python train.py --n_layer=12 --d_model=384 --n_head=4 --n_kv_head=4 --head_dim=96 --d_mlp=1024 --vocab_size=16384 --activation="geglu" --norm="layernorm" --norm_place="peri" --norm_eps=1e-05 --positions="rope" --rope_base=10000.0 --rope_fraction=1.0 --qk_norm=false --attn_scale=0.102 --bias="none" --tie_embeddings=true --parallel_block=false --extras=["capped logits"] --init="trunc" --init_std_qkv=0.0249 --init_std_o=0.00508 --init_std_up=0.0249 --init_std_down=0.00311 --init_mimetic=0.7 --optimizer="soap_variant" --lr=0.0032 --beta1=0.95 --beta2=0.99 --weight_decay=0.14 --lr_head=0.00729 --grad_clip=0.5 --warmup_steps=200 --schedule="wsd" --decay_fraction=1.0 --decay_shape="linear" --final_lr_fraction=0.1 --batch_tokens=[65536, 131072, 262144] --seq_len=512 --doc_mask=true --train_tokens=472900000 --steps=3675 --dataset="wikipedia_en"
Each number is 50 + 15 x the weight over its row's rms, rounded and kept within 0 to 99. Layers, rows and columns count from 0. The size before them is the row's rms in percent of the matrix's.

# layer 2 attention key, 384x384, rms 0.0805, rows 0-54, columns 256-383
090:72 79 32 51 48 60 28 48 51 40 44 54 70 49 54 55 62 34 69 49 45 67 57 48 55 29 34 50 52 71 60 54 58 36 56 42 33 40 67 53 35 39 49 65 50 66 73 40 63 46 31 55 49 20 27 39 51 37 57 37 25 83 45 52 32 39 32 64 31 24 55 64 45 30 12 56 29 49 61 64 73 47 51 58 56 66 54 51 46 56 21 51 33 40 80 72 46 39 56 74 91 64 48 61 58 65 35 60 72 66 25 58 32 55 66 79 77 51 47 57 33 37 32 60 56 39 43 46
088:51 37 41 45 26 69 43 44 54 44 52 53 53 52 36 40 56 32 38 83 51 49 60 52 59 55 46 30 40 24 42 56 85 67 57 64 41 46 54 55 48 65 32 59 13 67 68 33 27 66 46 43 70 52 31 28 36 56 65 57 50 70 37 85 37 58 48 25 37 54 41 38 27 69 79 34 59 47 50 25 52 47 17 56 42 45 58 58 44 21 39 36 48 69 63 77 51 48 49 42 62 57 65 61 54 36 41 35 74 49 31 67 43 57 12 66 95 57 48 62 63 48 50 45 66 55 60 70
088:66 73 59 61 49 52 73 53 29 75 73 55 30 96 67 46 52 56 58 38 49 53 66 49 40 40 55 46 44 45 35 36 71 47 48 64 40 15 62 34 34 49 40 25 47 38 75 48 82 25 41 61 54 41 62 46 61 53 65 08 49 54 90 61 41 44 44 51 61 54 67 41 47 76 60 39 41 55 42 59 41 31 56 39 82 72 39 46 51 47 55 54 56 44 22 68 44 36 52 54 47 57 69 40 46 74 63 43 55 47 35 42 69 33 49 38 85 54 51 51 57 67 26 55 68 27 55 69
095:70 55 61 43 46 51 25 59 57 53 35 51 51 54 63 68 48 50 66 38 62 46 24 41 33 29 58 37 55 26 33 52 72 43 39 84 55 42 71 54 69 69 31 69 67 57 36 59 28 33 51 46 37 51 60 25 67 34 46 48 43 36 53 82 59 27 33 56 04 56 49 31 58 47 62 36 80 53 09 52 53 06 44 42 48 52 67 28 56 50 51 26 91 43 16 45 67 73 38 49 74 65 48 49 46 56 55 45 57 28 47 59 65 87 44 54 45 39 47 44 67 36 41 28 24 58 51 43
093:62 41 51 32 69 59 69 65 50 47 41 59 54 26 47 46 43 63 45 73 54 28 45 60 50 26 33 49 68 21 35 49 47 64 55 30 78 68 50 35 33 49 32 49 47 38 32 55 60 78 64 49 47 48 27 60 59 62 60 47 53 36 68 22 61 37 52 72 63 41 56 31 52 65 06 49 81 57 72 69 51 58 54 61 48 55 68 27 37 73 37 66 70 56 51 74 18 57 60 47 53 58 17 59 54 34 60 60 70 62 62 42 66 69 56 83 38 27 33 36 29 48 46 52 36 51 52 46
090:71 45 52 69 51 52 57 43 28 55 65 74 38 54 53 41 44 47 50 52 52 40 48 69 56 87 47 67 53 61 37 55 52 55 34 17 63 26 42 77 63 68 40 47 38 57 81 73 42 48 54 36 52 56 62 67 36 34 74 51 41 44 42 45 38 60 64 51 22 36 63 46 33 36 52 60 11 58 34 51 44 36 31 46 49 24 31 65 44 41 39 62 47 45 76 46 47 65 20 68 49 63 35 51 59 61 29 36 30 64 63 60 60 52 38 40 40 58 81 60 24 34 51 61 53 30 41 67
099:19 54 57 50 70 52 81 31 40 51 62 44 45 54 30 40 66 32 33 60 33 21 52 51 30 48 38 62 40 57 56 63 48 51 42 53 49 31 20 36 53 61 60 60 46 75 41 82 38 46 49 53 75 56 49 78 40 43 54 71 51 38 58 42 68 40 28 69 65 51 51 43 46 68 26 48 68 46 47 51 52 57 70 76 34 41 58 64 31 43 63 32 52 24 45 42 38 49 50 78 39 54 58 54 42 53 66 53 51 52 57 54 25 23 60 65 26 68 51 41 53 59 58 25 59 66 35 72
091:44 48 39 34 52 83 66 45 69 45 30 40 35 52 28 67 57 49 52 36 42 74 54 60 51 60 64 69 58 54 43 52 45 64 37 17 17 60 35 35 48 25 65 44 58 67 45 55 49 44 66 58 49 32 38 50 66 43 62 63 53 52 52 51 62 38 21 54 52 57 52 40 36 57 78 58 41 56 75 57 61 43 35 54 39 45 51 45 23 11 26 50 55 54 35 68 53 12 81 66 46 25 61 33 66 51 59 83 50 29 45 79 54 47 31 31 42 67 22 61 58 46 62 70 69 47 61 41
095:74 35 33 37 61 41 70 61 60 27 27 48 56 51 74 44 44 58 26 15 58 76 32 58 58 23 63 52 46 54 35 44 65 51 44 59 25 60 63 47 47 81 57 27 72 70 61 41 53 17 41 32 26 56 49 57 41 66 41 55 71 96 54 40 52 42 65 27 67 58 35 63 59 50 54 48 54 61 36 45 31 74 65 15 80 54 54 99 46 71 61 68 20 54 33 80 24 32 42 55 69 69 75 38 62 56 43 27 37 20 35 51 57 25 50 86 54 62 69 44 72 53 33 71 47 56 72 47
096:60 42 39 40 64 42 44 75 66 64 60 41 54 81 63 65 60 27 40 33 57 61 54 63 29 62 50 31 57 55 54 51 67 47 36 59 27 39 45 36 83 57 47 68 49 36 53 35 49 78 38 33 45 74 53 66 65 29 64 20 71 53 69 43 64 84 51 88 54 45 45 54 79 45 61 45 33 65 37 68 42 52 60 25 58 23 74 55 56 64 53 65 41 46 39 40 57 68 35 60 74 53 54 67 26 49 64 45 20 65 64 58 35 49 41 39 73 57 61 60 32 70 57 40 79 29 64 29
095:62 47 19 77 40 40 46 51 56 38 47 54 40 24 49 50 49 72 25 64 72 31 47 39 23 73 55 56 23 51 75 49 76 33 71 40 33 81 49 32 62 34 58 37 44 47 77 48 16 64 47 51 55 72 55 68 67 45 45 53 46 50 13 84 31 67 84 46 38 69 45 93 48 50 58 39 30 64 85 61 36 70 43 57 45 33 61 36 56 51 26 52 55 41 34 67 21 66 58 24 36 30 28 42 64 43 48 61 53 61 29 40 46 64 58 68 58 51 59 55 39 47 15 47 17 40 52 60
093:52 39 55 52 63 42 68 79 22 16 38 60 57 63 57 50 42 57 25 30 43 44 50 47 24 62 39 56 42 45 56 49 38 66 57 46 57 47 56 29 19 58 44 43 43 50 52 38 55 39 53 49 62 63 38 77 48 53 57 45 35 68 51 75 49 40 26 35 39 49 46 10 52 37 34 21 71 51 46 65 81 25 49 58 50 33 46 53 28 60 48 54 50 64 74 58 68 52 19 49 39 56 27 57 30 67 44 39 59 32 48 43 38 37 39 50 50 41 55 55 03 36 18 45 16 24 25 44
093:36 34 62 74 38 48 76 37 56 43 52 15 44 62 72 50 56 57 45 51 38 41 68 45 58 12 45 67 40 29 24 40 33 47 25 90 31 42 40 36 44 58 68 70 42 94 46 31 55 52 53 62 60 39 49 62 33 53 76 66 49 58 42 51 47 49 50 27 27 45 40 39 49 61 42 36 69 61 61 44 56 65 43 59 56 36 44 60 51 29 35 09 63 65 75 55 58 33 80 49 39 58 54 51 31 40 47 67 61 53 47 69 38 35 71 54 61 46 75 52 50 63 33 36 48 75 13 60
091:57 77 51 52 47 35 67 45 18 51 50 77 67 54 66 51 59 77 69 31 30 84 47 28 58 55 52 29 44 71 33 29 53 37 39 51 76 54 64 27 48 46 51 50 65 41 60 53 62 66 64 35 47 28 63 55 37 43 61 35 45 99 47 45 06 26 68 44 46 44 72 51 24 54 64 45 59 61 46 45 56 62 67 29 67 59 39 84 58 43 65 61 46 74 44 45 28 70 48 56 63 51 43 35 63 41 74 45 43 75 50 53 58 24 38 61 49 19 38 43 68 73 55 84 36 56 54 30
094:73 57 44 81 38 46 56 73 74 87 67 32 59 49 76 62 35 35 55 40 55 61 39 62 76 31 31 65 63 35 40 43 77 30 28 56 61 81 57 62 35 45 37 64 81 18 44 43 49 56 42 38 50 68 48 40 45 72 58 66 73 73 55 39 60 38 44 52 69 40 89 31 56 48 40 42 74 57 56 56 24 67 58 54 67 59 80 36 67 80 63 60 62 49 31 27 73 32 58 39 88 88 14 48 65 47 48 42 49 56 64 41 49 44 73 08 40 32 41 60 29 72 63 54 34 41 36 38
092:35 62 00 32 28 27 78 39 76 42 51 28 53 57 62 23 40 41 69 62 38 40 47 37 47 38 58 52 48 55 26 34 51 58 69 34 46 61 56 54 52 47 37 31 59 51 71 93 47 59 89 57 40 33 48 39 48 79 63 65 23 45 47 51 49 64 63 20 37 42 28 00 62 44 34 53 69 58 48 38 45 53 61 48 61 41 37 77 51 58 67 40 45 51 64 44 40 45 44 72 38 57 44 65 60 29 57 67 39 56 56 52 40 54 33 46 37 26 63 51 51 49 53 70 48 86 48 65
094:36 27 63 61 52 73 48 22 45 68 76 53 72 44 48 40 40 50 42 43 52 60 38 56 58 47 41 65 36 54 57 60 45 62 55 63 58 41 55 48 41 50 67 52 53 71 68 40 62 57 47 38 47 29 42 50 33 51 45 35 55 51 35 47 41 53 81 61 26 54 40 51 62 64 51 72 84 62 36 57 44 57 71 54 75 40 36 50 47 56 53 39 37 32 36 19 50 56 52 38 61 47 54 64 21 73 52 27 47 21 20 50 63 32 19 54 70 68 86 33 45 65 65 73 66 45 52 49
100:30 56 52 54 51 30 34 78 61 67 49 59 53 14 64 52 58 49 57 44 53 44 55 46 37 50 56 77 51 64 39 39 57 24 41 60 48 64 58 58 48 42 43 89 44 42 51 56 61 56 63 44 35 54 49 63 27 73 24 48 82 51 50 46 74 56 42 59 53 25 48 58 75 52 55 42 66 65 29 57 56 45 64 74 51 45 61 50 58 63 62 36 45 54 37 44 33 71 44 34 55 58 50 35 48 36 45 36 62 71 48 48 49 48 66 35 44 21 40 51 39 58 70 46 53 85 47 53
095:69 64 32 78 61 58 51 38 48 56 37 30 52 25 28 47 13 44 25 69 52 35 44 82 43 35 66 60 72 73 54 36 55 45 48 57 70 56 54 59 76 51 54 58 57 45 45 37 49 39 33 37 43 55 35 39 60 62 55 37 63 65 38 79 63 84 62 29 77 47 54 68 53 63 60 64 35 00 54 35 43 08 45 63 57 42 44 56 28 39 47 54 44 70 43 41 29 28 71 49 54 37 46 55 69 40 60 49 77 54 72 44 38 81 46 64 55 87 43 48 66 31 61 47 54 15 44 52
101:57 62 51 57 46 59 52 32 73 57 54 40 41 34 27 46 49 28 65 56 34 35 46 63 56 58 64 45 35 40 65 45 49 44 68 61 61 75 66 58 68 39 76 42 72 42 45 44 31 57 52 69 47 51 17 51 64 28 61 27 32 53 46 00 58 49 83 43 58 70 51 48 69 39 65 13 55 78 59 39 39 36 52 40 57 31 24 56 43 46 30 33 55 47 54 50 18 65 74 53 31 35 43 73 59 67 63 39 40 42 36 53 62 67 68 65 66 38 72 45 62 32 21 51 49 50 49 46
090:12 55 36 58 42 55 46 46 99 49 65 18 56 35 65 43 52 41 75 47 40 40 63 50 70 35 38 67 59 04 59 26 69 48 48 37 59 53 50 69 40 48 40 34 45 47 46 48 62 80 25 49 63 68 30 61 50 59 70 69 34 21 57 58 55 73 60 79 80 62 51 38 29 47 54 47 48 45 71 50 73 27 66 74 57 53 56 40 62 62 68 43 76 59 61 33 42 37 76 59 37 50 41 53 54 54 56 78 62 69 52 81 41 47 65 47 70 31 49 32 35 41 71 52 42 63 58 48
091:45 37 67 49 42 95 40 34 23 62 55 62 69 55 31 28 70 49 69 40 17 44 44 71 50 51 33 64 41 38 29 20 49 51 37 26 52 58 58 40 56 57 25 41 28 63 94 67 59 35 46 72 76 49 43 37 69 45 49 74 62 46 53 62 74 53 55 53 48 24 70 39 84 50 33 45 43 43 39 53 65 51 34 23 44 56 38 65 33 56 73 86 28 45 56 65 22 50 26 36 39 37 35 83 42 39 29 26 44 57 38 47 56 51 53 47 28 34 59 64 55 69 42 28 50 58 66 34
093:73 58 36 47 14 38 76 30 50 73 93 31 25 32 48 59 40 55 61 55 54 38 51 35 49 54 63 37 46 60 67 61 55 64 39 50 62 48 53 15 68 41 50 57 46 40 61 32 58 53 39 62 47 43 59 19 68 42 20 53 56 74 46 58 75 45 56 51 26 46 48 48 30 78 70 61 32 73 35 18 42 39 48 64 59 31 37 39 52 38 72 39 41 57 34 45 60 52 50 41 60 46 22 72 58 30 49 31 50 59 25 46 34 38 27 37 39 53 41 78 57 49 52 59 58 24 67 46
109:29 37 37 34 70 27 45 70 40 59 59 12 50 49 61 57 40 42 51 40 45 43 56 27 45 44 62 45 40 47 48 80 54 42 69 44 51 85 41 58 46 46 54 33 40 55 54 50 31 59 34 53 69 65 52 71 27 61 73 59 65 39 48 63 38 63 44 25 45 67 28 68 64 42 76 46 32 49 62 32 51 16 56 41 46 88 58 72 47 50 45 57 43 35 50 70 74 41 48 35 48 44 38 41 39 42 26 19 47 37 64 52 94 55 57 65 60 51 52 47 42 29 43 54 27 90 45 63
102:99 40 41 83 43 35 37 67 28 54 46 53 87 44 48 65 45 59 63 27 28 65 71 60 41 53 42 58 45 43 52 47 33 41 38 63 31 66 50 34 66 41 66 57 60 57 36 61 38 64 62 60 52 40 69 54 60 15 37 39 53 47 30 39 51 51 81 59 36 35 31 31 62 39 39 33 48 62 50 40 48 42 69 28 64 66 54 68 68 62 58 43 43 61 62 49 40 27 60 76 46 78 63 60 64 69 34 42 60 63 60 73 86 32 76 51 45 33 52 57 55 49 48 51 61 45 58 65
106:58 61 40 49 50 43 57 61 28 33 58 48 45 84 68 65 70 68 50 29 43 65 49 72 35 32 24 33 48 57 45 29 61 84 25 85 45 51 71 14 48 58 57 44 50 45 94 36 41 51 55 39 49 64 59 56 53 65 37 54 51 59 40 38 57 39 59 44 59 58 44 27 40 70 26 66 84 65 41 58 55 73 35 68 68 68 33 48 61 60 88 66 46 41 48 41 47 44 52 38 51 74 32 32 62 58 73 50 46 56 68 74 36 60 39 56 30 52 58 71 34 65 41 75 43 42 92 62
098:45 41 37 44 37 46 50 64 45 63 43 62 70 54 48 53 63 60 42 43 50 61 09 58 39 44 47 62 58 54 49 61 48 53 57 69 61 67 56 34 34 34 49 60 59 61 61 67 55 43 53 59 56 25 27 33 59 57 82 55 58 53 76 67 54 36 81 51 46 63 80 41 53 64 68 50 77 40 65 72 67 54 27 62 68 68 57 57 57 41 64 72 62 45 17 69 45 57 61 46 39 57 37 63 48 55 78 46 58 60 41 37 10 18 60 46 62 25 40 34 47 44 50 62 42 46 39 49
098:58 63 56 43 59 35 47 41 66 36 37 48 53 44 49 39 57 57 22 48 70 45 49 46 65 67 41 26 44 75 35 58 52 38 48 80 49 50 48 50 38 53 72 56 37 42 53 57 37 70 46 14 56 83 38 80 49 29 52 49 29 52 25 48 51 67 54 58 39 48 48 22 58 57 46 32 68 39 84 43 63 30 51 63 46 44 71 42 61 20 54 38 68 66 62 76 43 42 56 85 56 51 66 60 50 47 72 24 75 47 60 58 44 69 25 49 43 61 53 62 59 42 50 22 67 27 62 68
101:66 59 53 25 32 46 77 43 45 45 28 46 36 41 52 45 70 51 62 62 40 43 49 64 57 61 53 60 42 50 73 65 54 51 46 46 47 35 50 46 18 47 27 30 64 82 07 43 60 26 36 54 51 68 65 43 25 63 51 66 43 56 61 34 65 27 73 22 47 56 58 02 53 27 50 53 51 44 61 41 70 42 52 43 65 79 12 42 45 51 61 47 47 42 65 55 32 34 64 57 51 41 66 65 58 33 43 50 45 30 53 62 23 54 47 29 56 47 46 74 67 46 38 38 29 43 63 56
103:61 54 40 41 20 62 32 54 97 23 63 37 65 74 39 56 38 46 84 46 41 44 29 48 57 70 63 46 45 55 57 69 67 65 63 29 64 57 59 71 23 53 67 64 44 34 56 65 59 52 57 36 50 50 52 50 52 50 53 39 35 60 30 49 53 32 44 56 22 30 64 50 46 36 47 49 59 75 50 48 32 71 67 67 41 31 51 37 36 47 77 69 28 55 45 57 39 49 53 47 64 24 60 48 35 47 66 38 40 42 26 25 50 54 36 50 62 54 54 51 39 60 58 35 67 32 27 50
094:32 55 41 64 46 71 43 65 38 45 61 49 62 21 27 30 44 67 67 62 43 71 64 34 41 36 30 39 48 51 31 36 56 87 74 55 45 34 48 54 47 47 43 74 19 40 53 27 16 67 68 47 68 28 42 32 59 40 57 60 39 21 36 42 56 84 69 50 35 48 26 54 40 47 06 47 63 27 40 41 38 58 68 59 51 51 47 65 36 56 60 45 43 47 72 42 64 14 67 36 68 63 55 42 39 23 44 59 59 36 34 68 97 41 60 68 64 48 51 68 42 54 44 39 55 71 49 52
098:58 60 49 53 52 42 49 45 67 37 50 32 56 44 60 51 37 71 45 38 55 68 58 58 54 56 64 57 76 48 36 43 42 55 61 34 82 41 48 44 57 54 68 64 28 49 44 30 60 72 76 48 86 55 59 49 58 58 62 33 51 70 56 38 25 52 74 62 53 57 58 54 57 51 54 47 35 53 54 39 50 61 42 44 24 26 59 50 46 10 66 39 46 47 63 70 54 60 77 44 42 65 68 33 40 69 39 62 70 42 59 34 33 21 16 60 41 28 54 36 52 60 60 52 68 33 43 45
100:45 61 53 68 67 66 46 64 73 39 46 66 63 42 39 48 52 51 63 79 41 22 33 31 39 46 43 34 67 71 38 12 36 65 65 42 47 57 46 78 69 67 15 37 40 27 46 31 57 43 24 79 64 60 29 50 59 50 53 34 46 57 62 66 40 50 43 40 46 63 36 37 40 55 02 39 39 36 43 29 56 36 27 55 67 34 39 45 41 51 44 50 77 56 47 45 56 42 50 48 62 42 23 39 38 60 36 71 39 32 24 56 31 51 58 24 45 63 74 91 66 46 66 55 55 44 47 32
098:48 56 39 68 67 51 77 57 15 35 34 63 46 51 32 58 46 35 57 77 34 62 56 59 52 25 35 57 11 43 75 57 74 79 19 43 40 38 71 33 58 65 43 74 49 33 58 53 86 67 43 60 46 54 35 47 30 75 61 63 55 34 40 36 59 60 53 51 42 35 38 43 15 66 46 37 50 79 67 13 47 56 42 73 25 47 31 58 74 50 57 37 56 41 40 53 39 73 69 48 80 38 22 40 62 53 41 51 58 36 60 67 65 72 35 60 61 16 57 53 50 36 51 65 54 27 38 51
106:59 73 36 21 57 21 60 34 50 58 47 60 43 70 32 50 08 37 45 54 42 37 59 53 47 61 36 56 56 39 55 51 06 32 49 70 57 58 70 72 68 60 47 77 47 57 61 34 43 23 83 49 54 66 54 48 55 22 64 39 49 36 58 37 50 53 37 44 57 67 60 54 56 29 59 46 50 66 55 12 41 42 52 43 58 38 21 64 50 56 52 59 32 26 38 48 23 43 42 39 31 50 73 37 55 47 64 31 37 45 29 33 48 41 24 64 43 34 78 28 65 51 72 42 61 48 41 42
104:76 64 53 34 59 56 24 74 57 42 60 60 76 72 31 40 55 49 60 50 52 55 17 71 62 71 28 23 66 59 53 50 61 67 43 47 70 49 65 62 45 32 21 56 59 58 67 66 42 30 38 48 73 59 55 80 37 08 56 51 52 38 66 39 21 52 57 49 62 39 41 63 41 40 48 28 37 62 14 21 44 51 39 58 59 34 48 49 83 36 39 23 65 31 52 52 57 63 48 48 34 44 52 47 46 57 29 46 53 43 72 49 58 57 37 36 59 56 51 56 59 31 55 51 62 83 60 70
101:68 49 71 47 64 56 51 62 35 44 32 56 47 51 43 65 95 46 63 55 42 53 14 50 09 60 35 65 36 49 55 42 71 66 76 39 50 71 53 38 47 43 51 84 24 65 59 53 38 47 81 60 57 64 53 37 43 45 59 69 47 63 44 57 60 39 42 29 22 71 53 60 66 44 44 57 55 64 62 64 45 53 30 31 61 46 66 43 44 72 50 34 48 62 59 55 54 50 35 34 64 52 55 62 40 35 26 32 57 29 26 73 49 55 34 92 36 57 51 19 34 62 49 47 62 52 17 38
099:70 47 49 22 37 79 49 31 74 68 37 54 57 44 47 46 61 51 59 51 67 79 50 65 37 71 55 51 55 50 53 33 62 54 33 45 41 41 49 62 69 41 60 53 48 51 49 31 59 57 37 52 31 61 77 76 57 45 72 85 71 37 70 54 54 73 66 38 36 56 68 35 38 28 35 64 47 52 37 47 37 52 26 65 27 48 39 64 54 62 69 66 51 38 57 68 46 61 29 43 70 45 44 71 25 34 42 38 55 48 63 40 60 35 47 44 44 31 21 62 55 43 64 44 44 57 71 46
100:71 35 49 61 56 65 54 74 42 61 79 38 33 34 33 56 64 67 50 57 45 28 34 55 44 48 66 53 65 57 44 49 63 34 54 54 43 23 50 53 64 58 58 44 38 54 58 68 43 38 78 45 62 42 34 17 37 62 35 70 53 60 63 35 73 45 68 62 35 68 75 34 40 51 27 55 30 51 10 66 64 46 69 51 55 57 29 16 57 40 60 40 67 59 46 57 57 57 52 39 26 39 78 41 36 40 24 47 30 64 58 50 58 32 61 43 69 49 67 45 30 36 56 37 22 51 88 71
100:42 82 59 13 57 55 70 58 44 54 51 42 41 35 26 42 23 56 55 74 70 54 86 83 48 52 38 55 38 54 64 70 63 41 52 49 68 61 41 45 57 76 46 52 56 57 51 69 44 49 63 48 61 50 66 47 52 51 43 48 30 59 60 73 72 54 65 52 99 36 66 73 51 40 51 42 45 69 54 62 62 54 47 53 51 64 87 54 58 33 42 52 35 47 48 77 30 72 41 64 20 36 59 38 54 59 53 51 52 79 65 60 51 65 81 64 68 41 57 53 46 55 31 35 59 61 26 61
095:70 79 35 59 66 46 34 67 42 76 33 57 73 77 48 54 62 72 46 48 32 65 34 53 53 75 49 45 65 59 20 53 66 50 53 63 63 48 58 71 63 54 75 58 41 50 58 42 59 31 11 63 00 35 46 44 51 71 46 55 37 51 42 47 11 25 43 42 43 55 22 48 68 50 52 42 57 52 22 54 72 51 49 39 50 54 37 73 51 42 57 79 52 66 25 49 51 85 70 35 30 51 56 43 62 29 59 55 58 62 60 52 38 58 24 83 49 41 84 60 46 46 45 54 51 84 47 44
108:63 73 69 56 52 81 97 52 49 47 42 45 47 20 41 48 43 75 42 36 56 65 79 80 62 61 46 62 50 54 38 62 53 59 53 60 54 48 71 43 38 41 72 57 22 68 63 52 55 49 52 46 40 60 40 38 41 54 44 48 46 42 54 25 54 48 68 39 69 50 51 69 28 65 75 48 71 57 44 36 36 76 43 77 65 47 24 57 51 52 46 55 62 55 59 68 51 66 63 67 44 28 45 49 16 92 16 47 35 56 47 56 33 59 51 83 44 51 71 53 39 32 42 78 53 27 57 44
110:43 44 58 62 80 38 57 15 61 36 63 17 39 54 37 38 60 32 51 32 19 58 76 47 59 42 47 45 56 51 34 60 59 29 52 43 54 57 09 54 32 80 40 29 61 41 34 42 22 67 42 56 54 58 41 64 71 54 53 52 68 62 38 32 60 53 76 15 63 53 61 45 66 58 63 72 62 48 50 79 68 51 53 48 43 76 49 40 25 61 37 74 50 42 37 57 61 37 57 39 23 94 63 44 71 20 68 72 68 42 37 66 40 51 31 45 48 51 61 61 42 43 23 49 45 61 50 43
103:64 35 67 59 52 68 68 40 42 45 27 27 42 53 44 43 37 32 43 50 47 33 37 53 63 58 14 53 63 29 57 36 53 55 68 45 56 42 39 46 64 24 58 60 56 44 46 25 43 53 36 51 42 55 50 34 35 59 48 23 25 56 40 59 41 43 35 53 71 73 66 45 29 66 79 45 63 47 42 39 38 38 50 41 47 39 51 22 63 21 35 24 48 49 63 42 60 43 25 48 10 37 64 58 39 26 51 20 76 37 35 37 47 52 43 20 63 59 67 33 66 53 44 64 10 34 48 38
095:57 43 52 65 55 46 61 55 71 39 57 63 37 47 40 52 56 34 51 76 65 40 23 60 28 45 47 09 61 49 56 29 44 22 46 28 39 26 79 45 39 45 41 30 54 54 52 48 56 34 36 69 39 56 37 17 57 52 25 69 29 60 40 58 67 75 43 38 29 70 59 52 41 64 50 66 65 38 69 50 61 43 57 28 42 50 47 86 60 49 37 48 40 49 63 74 49 57 54 46 32 45 51 61 51 45 73 45 48 52 54 41 64 32 53 66 23 30 54 60 45 56 53 51 42 23 46 56
101:47 58 50 80 42 39 81 61 69 80 70 36 38 55 26 42 47 71 62 45 34 45 47 66 61 50 35 37 42 44 59 60 37 74 69 67 36 40 43 64 60 76 57 63 28 49 51 61 59 61 36 47 46 45 29 40 78 61 71 60 75 39 51 48 46 43 33 37 43 60 56 36 79 59 58 56 51 41 42 18 64 60 58 57 40 74 55 38 56 61 35 38 46 39 50 35 59 36 63 66 71 52 54 48 34 41 25 79 47 28 48 66 44 62 44 31 73 30 60 70 57 56 48 68 79 59 75 61
102:75 49 57 60 64 31 44 57 24 53 43 49 48 47 59 39 51 70 49 56 31 46 63 42 79 69 90 62 45 47 34 33 65 51 49 40 69 35 31 32 20 60 46 51 41 42 31 57 41 55 44 64 71 40 50 49 56 72 38 33 46 41 46 49 42 51 32 36 64 57 74 44 59 41 49 34 49 28 74 43 46 51 50 44 52 62 52 38 59 28 37 82 53 99 58 55 37 39 45 40 17 15 68 31 41 57 43 57 38 57 71 39 36 74 52 51 56 38 32 36 42 48 47 54 51 65 69 70
103:45 23 52 78 24 93 62 38 55 44 59 62 60 63 59 53 41 46 37 42 35 44 62 28 46 78 58 64 79 45 33 21 46 49 55 57 53 46 44 58 55 67 72 47 84 70 32 40 45 33 39 21 80 57 52 53 68 45 41 42 56 47 46 65 56 53 33 75 35 50 40 92 68 53 51 75 66 44 59 64 58 25 32 48 48 33 67 56 58 48 46 45 37 55 61 65 80 24 71 30 53 60 44 42 60 45 48 45 42 55 71 54 54 37 76 67 37 69 36 61 08 52 33 31 39 57 52 60
112:18 49 55 35 65 74 33 49 59 48 42 82 35 47 62 42 61 37 58 58 74 30 53 42 30 64 24 43 69 67 60 58 63 50 38 42 45 46 46 73 44 40 49 61 63 35 56 78 53 68 36 72 32 30 64 80 66 40 37 43 32 67 50 36 48 44 48 48 26 46 39 47 41 48 50 18 52 51 66 54 61 24 57 41 60 45 55 39 51 54 13 53 34 60 62 31 37 52 25 76 56 54 49 71 35 59 43 61 57 62 65 74 45 48 28 53 30 51 30 77 76 55 30 32 61 18 71 32
098:64 42 33 56 50 41 44 35 48 57 37 49 38 45 76 70 43 44 22 58 47 63 34 72 68 62 61 47 69 49 69 70 63 35 39 50 33 08 77 49 54 46 48 58 56 58 36 60 60 50 79 51 56 33 49 50 27 24 21 53 63 77 47 58 43 49 62 56 27 51 64 41 41 46 44 61 30 36 71 42 40 46 55 38 36 54 50 69 50 30 42 33 42 62 61 66 65 42 49 48 20 68 29 62 56 42 40 52 45 38 64 45 56 53 57 51 49 48 29 38 29 47 42 52 46 75 48 24
101:55 42 28 71 47 54 42 49 60 63 50 57 21 72 79 48 47 61 41 38 51 77 22 29 66 35 58 74 54 42 62 19 48 40 48 52 39 24 41 31 36 68 52 53 48 16 47 56 56 75 51 63 37 47 27 59 83 48 63 52 42 74 63 37 43 84 52 48 56 41 36 52 33 59 42 70 46 63 56 59 46 53 43 65 60 57 59 65 49 49 53 56 68 78 36 84 65 51 44 33 42 54 49 48 63 64 51 68 62 51 57 73 67 27 60 50 59 68 15 43 37 53 50 53 58 73 54 47
109:38 52 76 55 68 55 52 72 34 77 57 65 62 44 56 65 52 70 28 56 48 66 72 44 49 48 77 43 54 50 80 56 25 48 54 63 50 44 49 73 34 55 50 44 33 67 64 53 68 45 77 46 29 61 44 58 44 62 28 44 75 86 32 60 42 44 63 53 70 44 30 51 79 48 70 39 46 60 49 69 70 35 55 37 52 57 69 31 41 57 54 38 42 76 59 64 21 37 30 47 60 68 49 58 70 66 56 48 36 49 65 39 67 14 61 46 39 63 64 42 60 42 42 18 40 48 56 33
107:55 74 62 57 70 62 58 50 44 60 65 65 64 27 47 79 63 28 34 71 35 23 43 21 69 56 60 64 69 42 54 57 68 49 32 65 64 70 57 11 60 38 44 46 39 50 33 68 73 32 51 68 58 65 60 55 37 45 51 33 62 61 60 28 54 33 67 73 86 50 61 55 45 26 64 15 65 75 54 41 50 50 52 66 80 49 31 52 56 48 50 66 43 79 24 66 36 64 39 23 60 41 48 49 44 29 44 67 49 49 65 31 36 28 41 81 34 62 63 58 36 44 75 74 59 07 54 65
104:44 59 47 56 30 42 48 63 65 36 39 38 50 59 48 25 60 62 73 63 40 33 51 26 49 59 48 45 45 38 59 64 31 46 37 57 43 40 65 59 55 37 43 28 75 78 48 40 47 80 70 45 37 18 54 35 64 67 77 37 36 55 25 63 55 19 27 54 15 51 57 28 40 42 54 50 68 29 35 64 68 54 56 45 65 50 41 39 46 48 32 36 65 50 48 76 30 68 42 38 53 35 47 44 68 50 52 84 46 64 40 29 52 41 53 64 55 43 51 71 36 38 46 44 33 54 40 73
098:11 56 25 26 64 55 72 19 91 58 55 59 63 36 35 41 71 38 60 39 68 65 70 71 41 34 44 60 31 61 66 46 61 59 44 40 56 45 53 52 45 59 17 51 29 28 35 48 63 67 41 48 51 44 35 43 52 37 70 40 42 31 73 29 32 70 59 18 60 39 67 45 16 48 45 59 73 46 53 51 39 81 44 47 65 66 38 54 46 58 40 49 56 33 50 32 41 57 48 44 52 44 45 42 60 38 90 44 34 55 58 60 43 48 50 45 29 45 61 62 49 59 40 48 55 58 46 70